Each number is 500 + 25 x the weight over its row's rms, rounded and kept within 0 to 999. Layers, rows and columns count from 0. Numbers have three digits each. The size before them is the row's rms in percent of the matrix's.

# layer 9 MLP up, 1024x256, rms 0.154, rows 363-576, columns 0-63
108:514526484486501518511483474528490544469492497559502502517516491493508504446510528489535500577457502495535532444508502512522507509479542498565463489505476502538521536519499511501493495506510483
095:519525506492517532502535489513501497518487505515471502513546527490528444480498493470492534508538541548436494498524494485507528457518506494512469475510530479500482516489495481480490501499538510
100:507537497555489507431456501497507481477475508523460452480562545501496468530502438482481490486466538474492472501496504501492516518461505430489457480519533555509540546531470477459516500471504489
106:550514512482460539482497505474491464471496470520543477489456553513502516492505516552526530538494513478501500504538503512514482525443530493482510515470471524471517490526508455473437489504445517
093:519528441477534511483505509515488534511511542521537545529464539491484520529490529486489465487486507476498542463518534500494498501515494500539479488524508507516491478524506515494467478487506493
094:464509510541509485496458513497481517456518476500540466495492489459500486523505500499504516470490511477532504519482454498536494525445508483517464533505544519488524533505482505458520483513484498
098:519497455520529491464510549479484510488476541507508514500461500476437503484536499503527520538428476508527492473494504502427488513497492491490457521514507522492530490509533514471500500508503537
107:497554497501502550509478504493481505506493470478529482492523514503502484485503476495497509495526501523446513520530518535491506515499511492483539486522533521514515488508502498522480488517545510
100:491489482496516520513462482540470495503511521493503482500482511538506488495475500493507503469510496497541552521452507501484527473470526488477543514495543523486521478583487465493511496515502496
103:527505500479487516478447508525526524478489522485500506535471499479504454543521581500492491478477481495494478484505508513493476494532519495512466529473458474503500548479458496522553524452509459
106:516513500492508490477487477459503500515533490478514474526490527487515487481471502509529446477468522499488489495508469453541493477495492490471524471555517509529536511504530487488539491478525494
092:499497542489499524528502494518521496509451533509495505554533471520520490452493468473492523471501488479493521526517482531502530483539500485482523464488514532479438506445501527572504517446480463
088:496489520514516506553502501539492464496534509514512472525479444503468511458511538516490486486435531461440482469495471493491515493518525485520509520519502509552490494502498569500535548474511487
106:529466491497513502500501496514492497472525509489473458491435484513525502441506490517473485532527450504520533504466513502548531502508476477504518485524492506560488504495506520483495491502500501
126:512493452526518462512484516525522501523497511513520491494535507527502500517543469483535505466466503474457505488483507532457459502494521519459486542497509515538527521482520524467497473498522482
102:520513517490489533469506484503486500525521488449484530529508501457523500553498489475542512502505515456478439517475472485517465497501442480475494533490469494487523478461523500531508505522497495
103:551477509472470522514504515490521500477516535472510492528494524503514534508503497450530522533501509487534458516513516498469489492489493536486497503506543526472487502537434485477531496480508526
093:519503516555492507483485516528472490454507446489512548499521513472515476448466483486485500484499506448516534552526437500497479520479516489482497476488510503491504450507500485476491532493498467
089:503506461471475504522468497497530496503524463487503480454496484487518427485488514515480516534489485514467544498529460461503494515496479521463460550489516450512465541515499514505497515495493499
090:512542508507515503514494485532511502504545524473527450521519457489456509547488533485540489508507498500503483476490476492514509468478506492473498445507446537488506550501508515505511502509531491
115:518467508488459546530511528490518483504518491461495503454504534530565484507498499513486488536493483496480513524489479504539482510482492462506497490505580477469486467461482495522477504495491490
107:498510504476496529496529501541471482505464490502457509499502521519460481538534510477506512471504502486481496508488497451521555541550500532479566490483523453514470495453525540491502508512521494
104:498496516445474509493485464545536511469516509494514489493502480484543498494513449488518513505490483444474477515478552469479548453498521476488542491475561500501493496511502494481529524517483472
114:515503495480542504519528495519485517485543484496538489504496480488494487475496526507515519489502509482547501513551486477489571550539516483481513514476521464516489467498545483483500518455528499
106:448508509520480473479464473491463510474515527523496511536556512510510456524504520539505490489490548469488514496485447521472499518510498491485498513509488485487503506498498473515529451520497540
088:483504580529472496475518478511507498473472463495492484507453519477522511461505475544480528477509527476529512543521519479466459480485524541520493504541476473544490515492449516477518490488511502
106:489542527501460501494511559455486527459501504488458513459539535498496473514519499505534474468502440481498493502473476480539519482489532518514493470504516511480479482525516513572533478496501500
105:481513552478510477541497494474515500482519454511504528536477515473544534427513510528436511535516460499508462503468489507510490516481467479541500523497458505500582488495484478503548512489501522
107:533527489504490524483480486531494543512481505504457505507499471478474496445465495476499466525502502515481525506475520502560448502505508463495515459526537506499467530499502479499500474506474520
104:496483494500480492540477478522502538495489520482520490480531493491511521477462510502537479518463507493501513542510534485529500532518477473488497521521497540517472485525517494468515511494445509
105:511483507490521502516466502482512524444508502504490560494488501498530503495487518502513549530495512519514518487547524512510496474505514489515484547482496522502478562513511464503528452464450530
106:454548465507471502498486520520495477497509442540478553459469528478490466469475506524565522571524440498508494528521542528493524474524502472458526467458534482476501492511461486485504513505496557
101:487497487496508490513494492519488529520510441506487534487504509469502483497535495510526466501523516460487483514492529486488476523419499490531431504538515522503451486489459485483523496487515502
101:505499512481466473509535506436470488478471461472521492500502544458539461475524493511487505490460517467494497517506453500538504480484502487460528486491557495460489518515496492520516492501507528
100:512490555467516515499523533533454468530515477525464541487478447507479484490481532499531546509532499431490485525501532523495515535490428498540504531490492467526489509515537510556536525520470545
104:489546486527501513551485499482517499440461486499458481484480499455480466519459472475512515481474500478530506513512519461516532479472512479503474498476518521509465477505527526482494498451508503
099:510472512469474490513490478489484543539518518455499527502478536500494498472552485533491495492490489519481482520550516480505489476473537479522496505429493516488452530500500521517539468490497474
105:486490473513461503508486514491498473478461496520458532540488488504534477466544502521563514499495518494469502502495528564493482504536496521499510504527506493522489494486470535499521491513560475
099:479507525471513515500545506511521510486486495523478487491493513506515516518525528483495545485468519478523495504512535473491512537504562504484538501459445532522540533462525502494508506543524509
103:483521487460515546506444497474524518470507488508509483518496497497503511501527497496514517574491487536486507442500505528495502496464513461505503497516483527511457508503476465490442474458448508
088:496504462519507462512475509535465506521500499461509517472479503564503528462475502489497453525557519505466525502547468504457555543498467500478513513474524530479495475495501511492493515477450501
108:508500506550484523507458482516488508475518508439525518477522509505477478498510481484479508501472461495525512505510468477509533531501481438482517516533502518535475523519513461500459493491537498
098:501591500504507524525492492521538510520525497475484487519516457552498493490541502509474484525470483490547499510482521511485512456561509481529536478513499525542526467443473524490480510523525490
100:501525501468526513485475546488488478516456476524501535496532505496544512483510503534485509542491493505516518531476472486514533477496521482524479533477491494518530485515465494553505474524508489
105:468516496487487506515524521523502491490505471459518549471530509500503502475479509481535529509540451464470556500541455548539491478523504480471512488501521475548512514496504530482483518462516518
089:544501496505507510523508509507482467498461539536506510540505519535522467482515505511499458504477500537498479492489506509492495529480499506495446451480477525532503513529521516450509533464498494
103:509502508509505481499516472507461534476475516493476470491511549508483439520511499494529512487483451464510504492515491512452518501498493506491460505504513441489460497452487491490488496522507477
100:478510520462543506557515479487511475503498502468530513500538526515478481492477536476510452494538495486513496492486522538481521519497514490509468507494442486505488495490482507480506494511590498
103:540499537470523547516513513502495548496515484497490477467476509444524521503479497507494520480474459505495533468550540499522536502492497524491485529510487500516503496526471498494482522458468457
104:480510486507508509552449523489485495500490498457542498521522459498493500514517529536501489490548496493507524472522498472504494470496471450506511524552509517549538499525484504554507540481504508
095:468536474520474517506505469517459471513502499530487519456457521529506499499479458496462514517514519507499530473532487494513519523555515475487505507527509507497480499484488546519502475457525467
086:518472533478496431500473456501485472567539522512526489512543520479495461487550475468493497511500469501531516473495521516453477462516525507524516465551511481461489495559543492511503464502498523
098:552524551482470482507509520452487486492507475503464529492516481493517547470471508490478479523483539534473502522536492486563521513481491513481468514512522499470503512485471534502523467470509524
105:503485527542485519470484518469476502483530500482525515498488489474506466454515496525457523462506460468519480488489521447510477510509517478505539509527528517510469506526504510507467527527533503
096:514503496483497490515471483464458511498506483490509492464484506522509481487490501467501528488515501498481528485519483537498478536453534535515478491469536460469542481486499566555494531504518522
108:501506477563513512525448475538495468519498522458498458473485512544502474522497513454471493471492529519518502489510462505474508500510478539498475517519494500463469518529497487509488504508474486
106:501479509472503498489525450493485493464501496487515549494528532480470523505522506499505528492450480508460520499516542488505499491456543492457478488506533526529532528499491494478527510466524495
102:491475529469453456514513516474504511511482470456535500534473490489505540433473492438494504496489504500487493507507487518483490543461448505504515507534527536478467539498485522536486493488504505
096:481488511524476482498519475535480507515483497509481522510552477524491500476483478469489488507482514513514570504488504516522499495519501493486514525508481557479514496468535497503505513526473500
099:493504484419505492512527524480514482499459499500461521506513482528509476448493450542497509504479457512474548488478556515443495512512506482512535451538483548518504506543487514530437520509475486
096:474488437474478479523443482515538499534467467489513512508508513556481506490538510497504478460459492493492490505507518504506490493499502487493521500552521483505485491494474547461546485509501500
100:464482503495523479494500524488502440508511479483478498477486451502505506507521532464527486489500490553513587511508521504502518514469449586524526482498498508452510513524521464517500513531489501
096:486466484488487480523517464531499513470503542521507497523493466492477498523481522497526479475502485456549518527527539468501482536500478498505509506466490508492518520512511506501519497481501526
097:494518505488478493470451468528500519497495514486502451483468507496461495440509468539487517526503530497457504548503521494510490544508514483519544501448526522488532489477469513494501543509523496
092:528484515481520490507490502498475537540473517482479493460538476539481498493474475504445523490496456505523494509482536514513493484470465486498479502482490488463543549547470525510544491530482499
090:481531544493479542495536496460477502459506516514521516516480471514501447496468526477488505531461486484481515476467503491545517525498511517488544501515476515521461513528524502508451492490500526
110:507476494500519480469503527518497546511494507488526505486510502516485478448469508510479550523496441510482513546497544468518524517525527447481532506494487474521485462484509547506484486481476507
099:489473502440488510501517528507529526504483508492467464507483484474514500518509511475512531535534478491500482501503485488526481479478507498511454480516512504510512464520498494509504502488482549
099:501473505499489512524500582483518506499519478481482489545508495481478491511536507475511517551488486526478484530531495520502478512522496491496467511511488519484529492504495522510478522447482555
098:480536498483525484490503466504522498493497527474480482532454474497536501503506510454441497546501531491474518468502500519485519486541529481523474473516488504511471519529489508502505485522531503
098:486471467523479545493509494480534502508495501478513534521546506500517463504483519482509484496487531490473502474484524463505453513473499538468527526536486514526543480523505484455526514533520483
095:567480528520502471514516496483466435466498571517524485484506512431515487520477524489522496498497527465559469512489508506533473492469488480493456449482557518525492502509490429532500474492532498
089:538499495501499488518497506532464537537482483508499511519532505522508497486506472516529439499509465502470456535529493520551543470521540515466501512483502439487532511549510492534484526549484466
092:528491518534507560526491488463544491521535479458535524491511500467488494528450454494544501502481464549534476502503506531480462487473476498494495501505486477526461523528487478536475514492475494
097:542455571480484528519518448531493508509479469489510460512503492485499498530513443520457518518539503476517491488496555476494488519498480507525499525517538522496445482544504516520551537488499483
104:484460488514515515498492458505471492523505500523496520511533525496483493526529498511476503506494521443523499493525505484483524515515540522508488509509500549455444484530493497491539486526524524
097:527502497481515516484435537515519478493537534511485490491481494500529498511498486509484434506528472565518489530525486497552460485468491473495490501539496492538509498494493513494510487507518518
119:513455509549461522509492472489512560494508546522510452486484489514469498521492543542494492465479480486499470519502494464493511523496563484483477498480485513478475501459499492478522478470531506
109:525526479515508508493515489519542514511503493454498499514493469495508552552480485512495520455484540481501473460514516531498490497500504520465523502476521463472525511574529491481508493507438491
100:439508493512516495532500470478555498497535477523487479491528474552478542469470474520520529495474524538502493488534514480500442501486479501470535469525472529532554470473514481504514468498546516
109:522497527546461549489493474479504553476454550532523490519545515464514507526496499518513460503517475460468526490475509504487486537512504538497485517502509508477499508563528454505509508545503489
106:540477519523526484497493501514451476526532513506505536514511536504512476503465557457487452495483500450461468469520497498501471481483517468475506498527525525479503470498482518486425527500521484
079:501477503480512501510520482547509489514492504473475520461565502525545511513515485536496488495456471470482503496503513533505504472521501501503489513509506497521519523500443501483527491522450525
097:497481505517505484542474534506457484498499526514495496541503471495518505462495532543495456461517508492511524512520577508507477484508536487514500545498507525530474498468505520508522484519511494
096:477464508537479456491535538529459463484515458494508543498517496473515487511487466512484490505454487541525422511477505470489511549518522503462502500518497488444483482500510477451443497499503506
093:502535510509495464485499448465514511506484524493495515493509514508520510526529469456519485541502520490503481519457463496476561482534490507525477525518556492491518496509442522498507502520553521
096:476480470537523539506473530490490521540501493479536526539493510483482499475494461520491530478493492531488486470472531454504497468507536472517520504524480494465502495496456477511434526484506551
092:515490494538494488489509498487485509521481512475516531522509511531509557537519470511525475520502509494486521482510517494491497532480522517552560479478503496511490533484510515514478495493512533
102:526504490492487522533452486522513534457547542493496485451516533500520507496504519488470512525480485501475517521511508525491554502535589487502492504522536469464514479502508525485517502451481540
082:544517537472502516483458457461521510534512506475511484468501485475469502488517502509525498518556499491470483496462496491465491502489524494511499495470493565486542454495512493538515454517454522
099:495484470530511466498500481485450531499505491539533501497476530498497453485463565481535488498490455498531501510529522524508498453440488503470519480495492521553491519490517514552518499516479501
097:475526501490504547500520479499470477548503486533506530507531509492498476528484557533489525499496468484524510524498481527510505484473493471528469465518500497523493469513500522515470474512498496
090:514524484510459509525469470498560543508464491486503491551501547522503442499519510490517506475522496471498496489492538525481488497497516450518513506466470437511473506524503509509490497468508502
097:501529515463498544496498501528505512532507569475457532537518527529523505469525527488503485493569496518503495481525546493496469513485486528480524499520525468522511513515520544501494497463523534
107:462489493513499516505438521537475482502509485525475490507499530483517473547494492491512508505506492499502530535459542523480491510534508449494498472519470511499499505485455484522458515496521480
095:479515461488505520468436529498498457527477544468520494507453528524500509497498492483510460520490512502484485519475518461482494562471463464457492503505465495495492472484516579483488555505486528
093:461494486529496496525494508550460488471508461499506439477533513529516504526493511552475448485524562514475468468500491506499479493460479514485503480492545497498481520524489486507531488462516512
088:497472513484504453480464508491503531489480474567462517501485480526514473525542492467468474526540490498490508469488516504472516464517547483506485530471479526471513531486523504523465536515471540
095:507472521478465521468496511458451537474530524566503490510524512495506504496444544486508505440495523477470475538466482450489510516448523516520469492456522474493484524499514511523543516505477513
099:445509503510497518476520491545507511465458523477502463497486579525502495475473532510495483523497525489502475505498507502533506496470466563518494559513481540454528517478509520499506490503566490
099:499454541506462493487555500468536479501471513502492501510471495503506503462498491478553502484512533502461497463543481460492497523483519494507484514538542532494518496485525462478498496511460520
101:514524499516504518522490525494471511519511535480542456550472531490499463527529498496498489488502529503477488488468484492513499475492506450452490461515497518501477508521491476481465484517473512
091:505492500470514488459484474553476501520513535552524461488507503488556512485527472488535481493491482504493527509444542495485513523524480497487496500529508524511517456468473536515460503493527522
096:549504518474509492489547490501482516465511524492511536505512517563494479502502532495498502463518530509512490497496522490499508476530498477494475492465532524539503483483469490487542495501509504
106:525493488519499494479514534546490499467542503492473471552455539481485530494476510477528512492497498492511519519454521476478559502524513513476498506501509469507507475483477509517497503470463488
105:491479538508495474518437471485471462470529498537465494508491505475508514497480474526492488499502490488526468476510480526507502522521491518568492553474542472506496518501476511520492508440518520
101:535476525460550500497515495490449469496495508463525453520481558522484505464530491537486495492437483478512494501501529559477505510509490532447486514534499474504506537499474460511532491471511495
102:473520500542448458547486501486541509532503510496451485496479521499519509516482492503476506506491480492496535517530502505454544486480494491468521510490535486513515499494514507513501486485505480
096:474483484511480521464468502505495506510454496465496562476444529508475483453450502461456522504491489528492473499520480461479517460489552496512501513515538561478499475453528518477484492507531451
108:483483489511484505535491508466486508472471493481521484485490530469504540493488516493502453471499523491461480491512506526466507496512507508522524501483504487493486506534472479446505452496510487
095:529491498472533515509451492494462473507480449461497521502496528534454511489517515524483503491502503541483512550504490472516488517470498469486510522515494479487447511471498511508493511514527468
101:533527474537509495519509452520488565446504541467496488532529519537505515485545512451495559498514518506485457528521501485500486480506536509440530490472507489494499488497500494490526475459488497
092:481505487495504500528527454517493491475468500505505518445512449499483508476458495513504488460515438525527510464511506554476471517483522501472542473505510494482473481527473547496507508524489482
097:515504494473514561533466530477463540485524496493503480507517506491510523489503530494485463546497477488493513495494531523499503504459519506474508511491529493545440504500446519533470513508465534
095:512526504526494496491448505542428511529517512468485529471454506526508486536505539473500518488439513476495475535481518520547472491521469503533500537473496512498496529480504501474514528467504506
088:477553489489509508510512491500469486516505551545494520500540508458495502463476519521511542497503517487490485498458488456498493509529512510447440530505474456475490541447518488505501520522532475
095:532482475508527539516490550530502462512478536476518496500501481474500477500456505540491477503472487513483513505545471504502472477534541486491494477504542464529482492493523504552505476467460515
100:498490536491458521469493472499505480476507505519490515550529551511504502506539508499490472492554511482497473501480510530497490532512518453519440492480473537497472488480495503471491483480499477
101:507540518504505485510504522461510508507499511477532512531553517517533481524508526485516523502443489523499501464504508499504473481502517463479487509522470539504541473464458493471506517485499532
101:529543468490532537492476499475463516494503531502479524499512482530521509496518465515471472475503494481475529434463524567518508489468536500464566491494550494478522503515530540530510524486509495
112:456507462493516454453515483496493479502511503513509520536445448532492512523549560505529470526514537479456489484504518500461511495484507495457474548481509489522492504493500536494510471443527519
102:527526484494549498475490512484497509461518516534516472495523499518499472509537495529459491530494505488542536524492507519519504495500527499503507537553472487519476453550483536538461496515486497
099:474476508506499519454491506542507467488522496499483485547531527527499441472494521502512508453482484484472519474526475509493527522467486487473530534546481498511511479553510507524499499459526529
105:479502529489513469488480480483517515470457502447500520511499526469508460454498515484542466546497504496512477559488461494548468504539496484531524471524552525511500488532513506496538472463494495
109:476497505523490505479498466514504476501484462506489495552523505531517455522480562482511467500508503492510513497545436516513483500490490493483517494447481505494491466506559498465549510470472477
114:473551440512539489502517474477506492480486529499490474511522477571535463457521500507513512460497483476514519480498473535506462491555530498496499493558547522481549524497470542503508466504546477
099:492515506497511491500465553485493516499449514522529498496553542545494506484512541491511468478506459515507549509471513487522495524462501481527526510533496458470488476531495502543503504555530498
108:508518519496507510494486525493495535523500527508506522480522519521501517520507505504493513501495486495461510475481503511518491437510490510538566509489474476510523502523547542514520536522506471
095:534471465508503509494506465487520499498532486514513492470537562489514488560545546462464515502471482501489503469477494473519441523480488462500435469530523500515521488516516503502483499487524495
109:487543487499518511513480495510480491484517493488492478499502466500530496501514498514538557483520485533513520485508476497495473502469497510523484439514516549528492528543533513501495492450510508
097:517566509467499497527465465562469481511484506505484521451465501532473483500494517511472514557473454476510513515523500517483469503475508467469507528501512481515503558528550460515525472491467510
102:503482551504522494463499534453481497483498512551505497487511514484532465528478457430490516494459500524512485469526471443491510518487477518497516525524482492507517546468487526492484510498503473
100:524484558516498496530492474528479466517508528511536526463541489521508506525479545514523499534508512508499506490470520502481512495446506498460497522483501505511484517529495518513509502509558489
089:504497530516427489474470486557524485524496451475487536501505503516492514472503491492494495477513526519483498470488489532506519504507523502503523482571509464516497496551459529517539515512522473
097:475514481465527535516549446488495519530490507501477569507502522535501545511515519523480454566478482483525497496519470441495478496528497518547499506445516509463527513535467529507510533501498481
097:498507499486496524521485521500508515512487515504518508523478455517497532504537497475482475497482440530525524514506486551544506530494469451469492503482528523486500523474488503445497511478511510
097:448464513469521520464520525498479504470482499510490564472520515491508509521461500528500514479510483537470530519489537497534505477487478484494506543519538521544506521493519470479523526523502463
092:494476461485529494542487501512512466500460495513474558478512496477508505463509511489510511521492549526494517491461488503506508484529530496460474479455514489527508504488478523446491469509511541
104:454491535497484509518525505496531488470485484496437460480504491510493534505489492515493430491481509487514503493526463486519509505480457483510464521467511474531467494484567558511528493537526517
094:505498530473512499526485516473498479466485517469499480517499478524510495464505495532463515504493538478489528477454508511508496489456526502470466522483512518543485492446505467527506462501524495
109:483472453503508446501514486491505473506499485511560492503508542498437489472533484513483533467524485528482463487501493523513557482489514443526535492500480462491487518462519524489527483517482492
100:537510473520495488518495475508500502512492550518519446468478507537512486540521473505503451464500505448492520518509497506520490502533497479460493526473491515533532490486497474479486453496508517
095:499489531504528506466532472454524533553501534518535527486515493509518484453492495468539477526485573485504490524491532494492529515457516497509497524488479528535484492511504505496516512521473538
109:470489528524527553465521499465480480475522458501488473458468500500498553520513475550542548483565491532471498534538494509471442523506478522516486503552508493447509515503476513496485495480513494
100:486491456532485521537503455509502493514489465475520542491511498502511516547501510507452482468467504482457518483492492481507502497500435512521507556503492512454480527517491529524514496457494512
100:491498453485503461478526500450457469539511457492518495510519522510480557462532536501495527512464466477481500523480506462577523511518501498464505488490485536525515493485489484474514493464537495
100:484520463558495463484471517526481519507495480503511501505536528489500483461484520503487491492506537507541483555550490534517508474518474537462554500452510534499504518478466490527527460514492481
092:509490522465449567480491522491493503485536538513496537505517496504530491483519525494483481527513514500490516477516533500455473525452491515485481505492524486489509523454500534492445529507513508
108:540492452482534527491491500502465464488553512493498488454489474532454511497501541491530489488503499477494527521498525509460457539459471510497522524526498451466452514537459515503507478529482495
103:460503501473455498500483472513530501466497519455462501524502429452493489499533504500483494485499473485508491495539512492486523493488520487519505514484533473559524481480525505517522523533537494
109:506498495452494427490462494537540514527506488537469508557473486532487497498453517473550554483493514497487480489473482491509466511508527510493487514504494463479456502532482469526514484514474500
109:497448478500520514492479522536530515544498473492481523467498481512493520511476506480537501497468458453485506532442533485483503519518504481519545460505483519552504503508501496510478523490433532
095:519467484565523504491453447476496500482510468519488483472443503496523508520465546499472486527497460510450534540472471496465470465500536504493506542503496485504521497531487475503533464445512513
102:494510508510508509497503552571473465460480499493522471511518528490470453490487478519537458506493485494513503470532500507494509496471565482504505486536525468489498462518482529457509490531479505
101:496460473504507495456519531497482474520498500484488515515511507487520518502468493477496532480457473476458480547472507527490456521493532519547505524539480478501518520507541523483491495494485479
104:518471500476529469496481515483461540522458500482469496514504515487462502491506474540474519521466493507517500469491487482496478521462453506523474485508495486513527504510498526492500512508483551
096:532549517510494476460528524536451497507520492450497507517462485482517504494450503518505534489525491510483490505504477495480487473505516493501475496484533506483501499472496540521505462475490520
096:520508519489493531519521491526523566493489497548493482443544486490498489465499481525483536516508480467463490507582537493439514521523486536525470486533522511528475504497513505528480439521471508
098:507532518503562502487499514500473487494506502498479526544520496529535477512481550514480511485511463520531509548517572490491449541468477465501507506501496438525463496504518528525467461468500487
094:536494531506532485531496488488476468480495529513526518483492508483488516459450510518490499496512523487482515578512531516495480509507491534481476476490498505508478543519491522511487519486511520
097:511524490524473484518479473511514518489481508512510460570499490495502499515518540485488510530440438513511493476486497513519513535471523523457491573479487525491506531509500466497485494461486491
100:489476499506525491477471531544471514524518468503487490499459437473476502525492519500475507534520501460478498532514489527472537506525512511519500486462488532531449509501497489513475475489522473
095:537479522485489489515535505511527492489516499545508513498492450513521480525482534471494496497491530558510510471476471472528481499480545476473516483467471499479483546515515495500499528491517543
102:453467517458565498455501477513470496480535461507502509499475514498495516508510520486510441516500535501515533518419491490531480463505459469501568503505513472527540508465489487513474466493512488
102:542524482526513468459512534488528495468511468482486499480475509508517495541456508472502565554473438493548456518522530476484527508511519512487480512523414489501542492480524493468511455529507489
094:470466477510457528470512492474480481477522510494480545500488486484479489492493473495494474450478482478537468502498462515492486499506494472484481504467507466520520510509548502496550473487565495
100:555491495538506476510477471492482491529479460505490463544473560500439467502505511489495550477514500494471530518486509534500531538495500533512529490467502492491463488468518499542486479464449409
092:489493465466530491454493479497500487459519514484524513502437531513476511555545490496465502518455511472512503469509491523476491513523491505495506463490492484515504509535488529514515513486524508
113:487517475504474498476518519490474515475503506492508533531488530480525517493497525506481524478464497480485516510504527472517480538484514484529535497499494493507534553496469463573496520470541545
097:514524517513457485509506518514480532487485535496540484524512517487466523479537508457482513526533468537517545518501515541547577491482499480461518532510455457523518494518503506483497475506465525
107:486504481535423478517537485520507491533561511463482509496486532511478447509529550498480483478520496488443535512500506490495490517465460504522509550462498452558483529531485483508500473503499551
100:451446516529489545514507516541488511487492478477494464484513538547503494478487509457501513555476494515477500500522489497518489457469528460514556521527472488497469497500468486496514473536505513
101:469470514464493486502467496512452494489516492533501479513545505552503515513512494505497485445513520523513498478502490567505480497552538520541498525521491486462520571495487526538552526469497528
089:520522516473491538512471476490507565476453538494486494496495521453501498473477528466521478506526527496539468487520504495486478497525544504488507494483497436532467493449511506486466498563519474
101:483485518464483475445517487465488507438522529470468502481509485502466548483501477444443559514482482496515541498535497494556504500526496483507473501524525480534509498509507487452492515498481487
106:494525474482490550525541510493507515510467461499489491522483505494477490466517518495509494496494472451527537487476501514525513498501450497525508480544501479514521476527515532511530513499495499
098:438512490506519493493493506488511520486500484489466482504463511555509507437473524491492479512494510483505527510457461468488499486472477492482448548525498489528527486481535518478508535491568470
092:513521522519494507520475542508514493475555502547479493520515490466477502478468549426509520496476510463462505514477465514478455490495496516488496457494526469458433525467503506491508515462479485
104:531490489479473486493478463507466483530516511518491528497508518527495485479460483506476460477522543511519507518508487534524498461542533469527538470496532527504520480566510483541530475504520474
100:460524535511520535510490491515511495515511517486514525524490531546492480504504504494511461491538496497463505515527461502482503497471471570488475517494502500499515535519485455466517477484527522
104:494481484468479517483484486495494538479523488505483508470510493504452476493529486490521513513532492504515521486555525484495558520517517495521523478525509439502505517510502463511497509472502493
095:522440504488527497509493492505530509488467525515496540552458491484460514481467507487508499496516487509506518532495515489505508471551556495500505485435482481512434534528470477497511499445551499
100:472481484493521475468469511518523533508476498509483481536526476515539471458468512479512432518478532548526500515462504450517480508498514522528484510490470472512543467500497531478513491457506496
096:497445469497487504516489534502479491508507460543516466520474494517492469505534517491471513481483463463462487540475512486477497443510497483482488513508512510476497507489554472517525538504510502
097:523546499469536552500462485531500472460494503480465555455475528488484485583475499467518528497506499487508473541508477508455459543500492490509502518495498518538507457546496497493521523474531547
103:488492539494509534432463546541502553496505504522501474485543502482514499479521473468529491493483530525502535494509551541502486486526449488488466546495492523515493501535539523539495541526462516
099:518492521497467511470477488563510498535493521535458487536521548458462500471508474513488512511496500500489514528469532513505467475548522525494470472510533533494503522476513435494531525501512472
100:542481550510459504492475518568493510495535521501485509526487486460472496507506476490511499499474498484523512550504510509455515519535566495506519496517509459468460484476508456495466502458449504
105:537450446509517465503516510526486500520499478513465440537512478494515470509510521515481496493467497549451510491502508482506514462493504525540472510480558456567513462498543516504471509522502516
104:546467504525519530514543493538479493521480493473484492484490498476528488468512524487477497511476529535514501506497501530512522502497539504478490480559521466559526508510465483519549552486498512
089:497523526515486495481469464510522496502512524468508516484500530503501493512511473493439475481499460510474482544506476482470508548528527505497475534499509472536525511529487496456488491506470480
100:476481479543494495488494495480435530505512496506505511514526464483495499468497515481480532509533508503475479473481538458489504490524543530500485487480520460473531482470492489511487501499494526
107:555572457467454533484474492541520517516497495535537503505484539520473480498499475541499500497548472521526537538545495475500486498533509501465517481496513523474503514515500520526502515477480545
102:440522486460457518479466541492505446510553503552504498456479518525491525503512525500510549539529484499479494498442521481507553521513496505468484508502508529444494500518533507475499510485535542
107:474495492506436522470521528529483475519462497470484522500474486475499525504527495478517465480521474491495540485523509490474512527528499486482496515491495499534534515501506516437517522475488517
105:549528518507496506500476457440538495506474510526514478515544511500521503526513462560505542501509484493518518489503544501520432496504530490499515514526493505526499507450538504522501509522548511
096:512449526519480509537486517503567540486497469476553530537500496506524490505523465462528490501508483495496486508448531507488510471487524522491499506517498492532544503511524533507508493497525470
094:475533509503510518524501494503475493494491515537474517521575489483506512522508520469458517517496548500441488489529535515487490511482526499491505565448516467496520513479492500493537517516497499
095:511500491493530493518494487499547496478494497440521509516541469517501514555501529493498499536508492553517518523457527496451501506513531453479514524480510479524486515510453535507501507515523530
094:512441472511473513533512514472511506491471517505517478495503527532475510515480501479485491513463521485472481518434532537469534468492528486465513492505509529510481507449464519521508495545521485
103:466497481525535509502502467470492470523452505508503488508507538534463438493471521495523524534484474476462540571472518490544491497488500448512508454503481494471507526526535500504505515477489486
092:486526536520481491474550457529474489490459509472473462447504489474491532503520512519493511502520495459510492489522540490485484519524539470538491527526481495481537510510516475558481494508480470
105:491492503536484489495491472502544519488483497501513498460528509497478489526499478536521522503487471516499527540530482546499478530508493474463526465484498515500462472514471525467501533472468506
101:530498514473501502498517501503480507494462488502477465506479526478483491517498530500503483495461531489492569505492496479457467518503465511482471499478486505547502488511528491512524508511552483
114:477482511534516497471511495511503534471485502486504464511524564521530495546485487519512542498441525510495505516484539511466468537471499482483467523493500514503523485531516477500505475483523478
109:505524514508506487503503486572497487503484542490516501512522528448549484474490500497522480484545505499518520488536546468485522519547506475522475556518514538538495536527485481464488554457455522
102:525516467514479541525514548471511509551488482505475506531470498496506485501514470550484492488474483532500511491514492483498496468493537426536525480514477489545487487506517531491520492497507551
100:543488498524474498505515483537446473460522501534474506503518472486516477453551486506485495540484487530497484532532480488471531501528515507527488484517445492512501470497495465516522491494470511
102:488507534442453490507464454459498495515517519534533495478518492484499472472509512526505479491539488485550501487520487479504489466492503480550520540496525472502513503503512482521510495506523496
104:504510519518475455507474509517501502496519472483514492502485511463524480491511526546484540482513519538532476433524531451499496530502574495505476512527495527527504476515500505542517516483501518
089:466529494523490510428487493550480510523537527462542522506488523479522532484488498498496462485477536484495475513488521505507544484452480478517496505509508477554533535512464476516507502503493542
099:438475504516493496522447529495506483537512517484489482534509513469524484497471546482537468470482481489527546508518461478499519504491467472530507511514529490525486500486515474500514476507496492
110:453513453490504462474488480485518524522509511478494535510488467529470523518453466522521512496520458501527453489481494499507503553504495502511545528507511479467492521540543511542545504464476508
102:524470464506478460454501474503472523463501483461522505511522500497519483492506557516483502524489519493462505463469548493453520517473507501486498505523514490456524523503529504509535522465522489